Each number is 200 + 20 x the weight over its row's rms, rounded and kept within 0 to 999. Layers, rows and columns count from 0. The size before them is the row's rms in percent of the matrix's.

# layer 4 MLP down, 384x1536, rms 0.193, rows 363-383, columns 1344-1439
098,216,198,268,210,189,205,218,193,208,216,175,233,240,202,185,215,177,184,243,213,217,211,181,202,240,197,236,205,175,182,209,220,218,223,182,153,207,187,175,156,247,213,250,181,231,216,195,195,190,206,217,190,219,171,213,201,218,218,190,215,206,182,236,215,186,183,214,204,194,234,195,171,183,204,218,196,245,175,199,202,241,208,170,220,158,190,201,207,204,192,203,234,221,217,179,235
097,218,185,195,185,199,208,203,214,207,224,205,188,158,188,178,213,189,184,179,206,198,177,172,203,226,204,188,202,219,201,225,201,202,199,184,196,212,163,215,198,192,214,168,204,184,198,187,194,206,218,167,200,155,177,187,200,211,220,212,238,188,230,207,200,229,201,199,220,212,236,187,212,211,222,192,195,179,170,182,229,187,224,233,195,161,178,227,148,189,203,235,186,219,182,208,204
099,192,192,180,222,158,208,216,221,230,177,199,207,179,189,214,209,219,228,196,188,190,181,168,178,201,213,227,196,201,211,211,191,195,183,201,236,198,233,188,186,206,196,186,201,162,201,225,185,222,171,254,238,209,205,230,224,184,144,237,202,215,195,223,213,196,191,189,165,192,207,236,237,197,199,185,199,196,206,207,177,202,185,199,243,192,209,194,204,175,221,206,202,179,218,166,181
099,204,191,188,231,254,178,214,178,203,190,216,207,188,225,230,168,207,200,184,178,209,190,169,196,207,188,204,186,195,184,168,212,205,177,191,234,211,204,196,222,191,225,172,245,147,191,188,220,210,196,178,200,227,196,177,198,220,220,196,200,168,260,220,207,207,226,216,215,229,219,171,202,206,203,213,237,224,251,195,212,165,201,204,212,205,190,218,189,193,211,221,164,222,182,192,186
103,166,204,175,217,178,183,177,217,212,216,190,189,173,163,234,198,181,181,209,193,190,189,187,211,186,188,208,216,184,196,197,192,176,189,182,214,196,188,220,189,178,219,188,194,200,157,196,208,212,168,230,228,167,201,243,151,163,140,179,191,193,182,211,201,234,161,217,230,209,214,177,201,225,196,183,216,201,208,189,190,186,228,193,210,212,217,199,202,214,212,191,180,195,203,219,214
097,203,188,171,219,188,183,207,185,212,211,203,218,209,199,174,203,199,192,215,182,224,216,210,171,222,188,169,221,209,208,193,202,200,198,226,159,218,198,185,163,199,192,205,181,175,179,219,196,193,206,221,201,230,172,192,217,182,223,193,209,180,172,208,216,201,223,195,165,218,212,220,209,195,209,193,192,176,219,218,217,187,208,181,204,178,175,205,181,192,200,170,229,186,174,187,210
097,192,204,202,208,203,233,183,161,203,190,162,222,170,211,218,172,221,220,218,153,208,231,190,213,222,238,207,161,221,214,213,180,183,189,243,207,173,210,207,203,245,157,188,210,220,210,215,225,234,205,172,210,179,190,197,196,177,201,224,184,201,218,177,203,222,182,206,245,185,185,220,236,201,208,217,203,168,198,220,156,192,190,233,232,215,220,174,242,190,206,187,178,205,239,216,211
105,201,235,189,212,182,213,210,203,172,237,200,190,171,182,179,219,194,167,194,199,200,194,157,201,183,203,213,184,199,175,221,193,183,167,193,196,184,200,196,160,215,221,220,222,225,187,243,217,173,176,183,165,188,213,195,226,218,213,154,209,209,196,181,182,174,194,207,221,202,246,178,198,207,193,211,195,203,205,180,185,195,203,170,210,184,177,239,202,190,127,166,224,171,204,189,236
103,188,200,196,211,184,168,179,198,204,179,189,239,176,227,161,195,196,163,183,199,197,188,208,193,244,208,189,209,204,184,207,222,242,214,214,216,203,212,251,212,225,203,206,231,250,194,210,217,192,164,219,213,207,165,221,185,191,201,180,221,204,185,193,187,181,193,201,177,220,215,183,199,231,209,190,166,207,230,204,222,216,214,198,218,188,215,219,183,216,212,229,203,197,222,180,192
103,208,181,194,193,211,240,211,193,185,217,234,218,178,223,206,194,169,167,225,218,232,189,243,232,187,190,188,226,217,190,217,173,222,204,202,228,217,207,213,180,185,180,205,204,195,178,215,183,187,228,216,215,213,227,223,196,169,208,203,191,196,236,198,198,218,199,190,213,186,178,195,222,189,205,221,211,173,194,196,197,176,194,222,199,221,186,207,198,222,189,193,187,240,199,195,210
101,206,208,205,209,191,215,199,220,187,192,181,218,190,198,202,220,204,218,204,216,186,179,197,198,127,226,190,192,190,207,166,193,212,208,186,172,235,204,188,188,222,185,194,165,214,222,198,202,173,163,189,201,206,191,189,189,175,248,220,198,205,189,183,234,226,207,219,207,196,187,195,178,233,183,182,209,216,190,210,217,214,223,159,164,177,180,203,182,185,197,195,206,221,218,226,204
101,222,200,213,224,199,229,157,200,229,201,200,225,186,188,201,192,213,205,203,194,159,178,220,175,215,216,165,225,187,212,225,194,180,207,207,187,224,227,204,167,165,233,223,185,194,181,183,189,172,183,232,210,248,211,202,182,197,180,197,195,206,161,218,217,169,166,212,171,207,222,204,189,238,130,163,206,191,188,187,192,194,219,159,208,233,189,152,199,195,179,204,202,212,233,207,196
099,205,237,187,201,242,220,217,198,212,190,213,214,204,163,194,224,211,181,171,209,180,175,226,176,222,212,202,197,240,233,190,211,201,210,209,147,211,209,160,172,190,185,188,200,221,194,202,228,207,200,249,185,232,204,197,203,199,199,188,192,207,186,172,179,191,205,208,218,185,210,205,234,206,194,207,210,216,224,217,192,220,205,202,185,204,225,212,201,219,176,174,206,193,197,162,184
098,210,189,205,187,174,204,216,190,227,211,153,177,215,216,224,245,201,223,219,217,220,220,193,200,176,207,167,202,224,189,191,198,174,210,228,209,190,165,209,196,216,224,231,196,182,209,186,235,232,194,244,189,219,204,200,207,205,233,200,190,196,154,167,204,183,208,222,211,211,226,162,175,195,208,217,174,197,195,226,225,221,228,212,206,212,198,232,192,208,194,219,199,181,214,162,185
100,179,175,213,169,240,214,198,214,211,196,180,157,206,221,203,202,167,205,165,204,200,196,182,208,211,236,228,196,190,200,203,252,192,233,226,204,234,192,174,203,204,210,188,193,202,194,193,181,222,220,199,192,202,180,210,188,202,199,196,180,215,191,197,206,196,213,199,152,190,215,188,179,221,198,209,179,239,213,182,148,196,219,240,179,184,205,182,187,222,211,244,197,204,192,182,196
101,186,184,187,215,181,142,202,186,213,201,206,162,187,171,196,212,198,214,200,205,209,211,173,193,230,203,188,197,197,199,214,208,229,155,212,223,202,193,203,189,154,191,213,186,197,209,177,183,187,188,218,215,163,190,225,206,206,196,187,252,201,201,179,195,190,209,185,199,182,181,179,205,197,191,249,205,166,179,196,192,146,169,197,170,199,203,165,198,242,214,203,162,188,197,215,165
104,225,190,196,148,236,225,202,190,192,216,196,167,190,219,190,204,208,196,215,178,255,197,219,249,201,232,200,235,210,197,185,222,214,221,224,223,208,220,202,208,162,238,216,225,193,218,200,192,185,189,187,206,200,155,181,189,234,181,186,218,180,225,202,223,222,212,188,194,201,214,248,210,205,184,236,212,237,175,190,221,194,183,179,189,217,200,196,245,188,194,207,205,216,186,214,193
094,187,178,192,238,223,209,202,196,196,196,188,187,164,231,232,174,176,247,211,186,200,200,211,170,202,188,196,193,215,172,217,166,201,227,215,205,180,205,191,198,213,206,251,200,197,190,201,185,167,186,209,170,218,165,170,182,196,214,195,187,176,209,199,232,170,202,228,188,239,190,191,206,192,218,214,204,204,193,205,240,178,208,194,196,230,210,216,211,184,155,218,187,163,173,185,188
097,230,214,209,200,181,198,181,206,204,196,185,188,266,196,180,208,192,189,178,175,191,198,154,187,261,210,182,189,186,195,181,176,198,173,231,159,186,228,181,217,213,213,202,182,174,193,228,217,188,192,191,186,191,227,203,181,202,225,186,219,161,190,212,199,196,216,187,196,171,212,216,193,197,209,168,182,179,219,179,197,231,214,140,211,198,229,242,212,153,202,200,229,214,205,207,177
099,226,208,227,206,193,243,208,201,224,213,196,170,201,189,198,204,170,191,187,201,169,186,189,185,183,193,231,173,198,197,241,223,204,160,162,204,195,191,218,190,195,159,163,205,214,172,207,206,215,208,191,181,197,212,209,195,231,205,203,211,221,231,203,212,217,165,190,208,197,199,201,234,175,176,215,237,197,170,205,199,204,234,205,211,218,193,219,216,208,174,183,164,180,228,164,208
097,208,240,216,193,170,173,229,222,180,201,192,182,207,237,186,207,244,182,189,197,177,188,197,226,205,176,213,219,206,197,218,231,167,197,217,177,206,189,208,218,204,226,181,223,189,222,207,192,239,221,246,191,185,214,236,213,190,207,152,203,187,216,199,164,198,195,195,219,212,200,202,136,196,211,206,241,215,203,180,180,187,171,215,184,224,200,229,183,205,208,174,236,199,224,192,177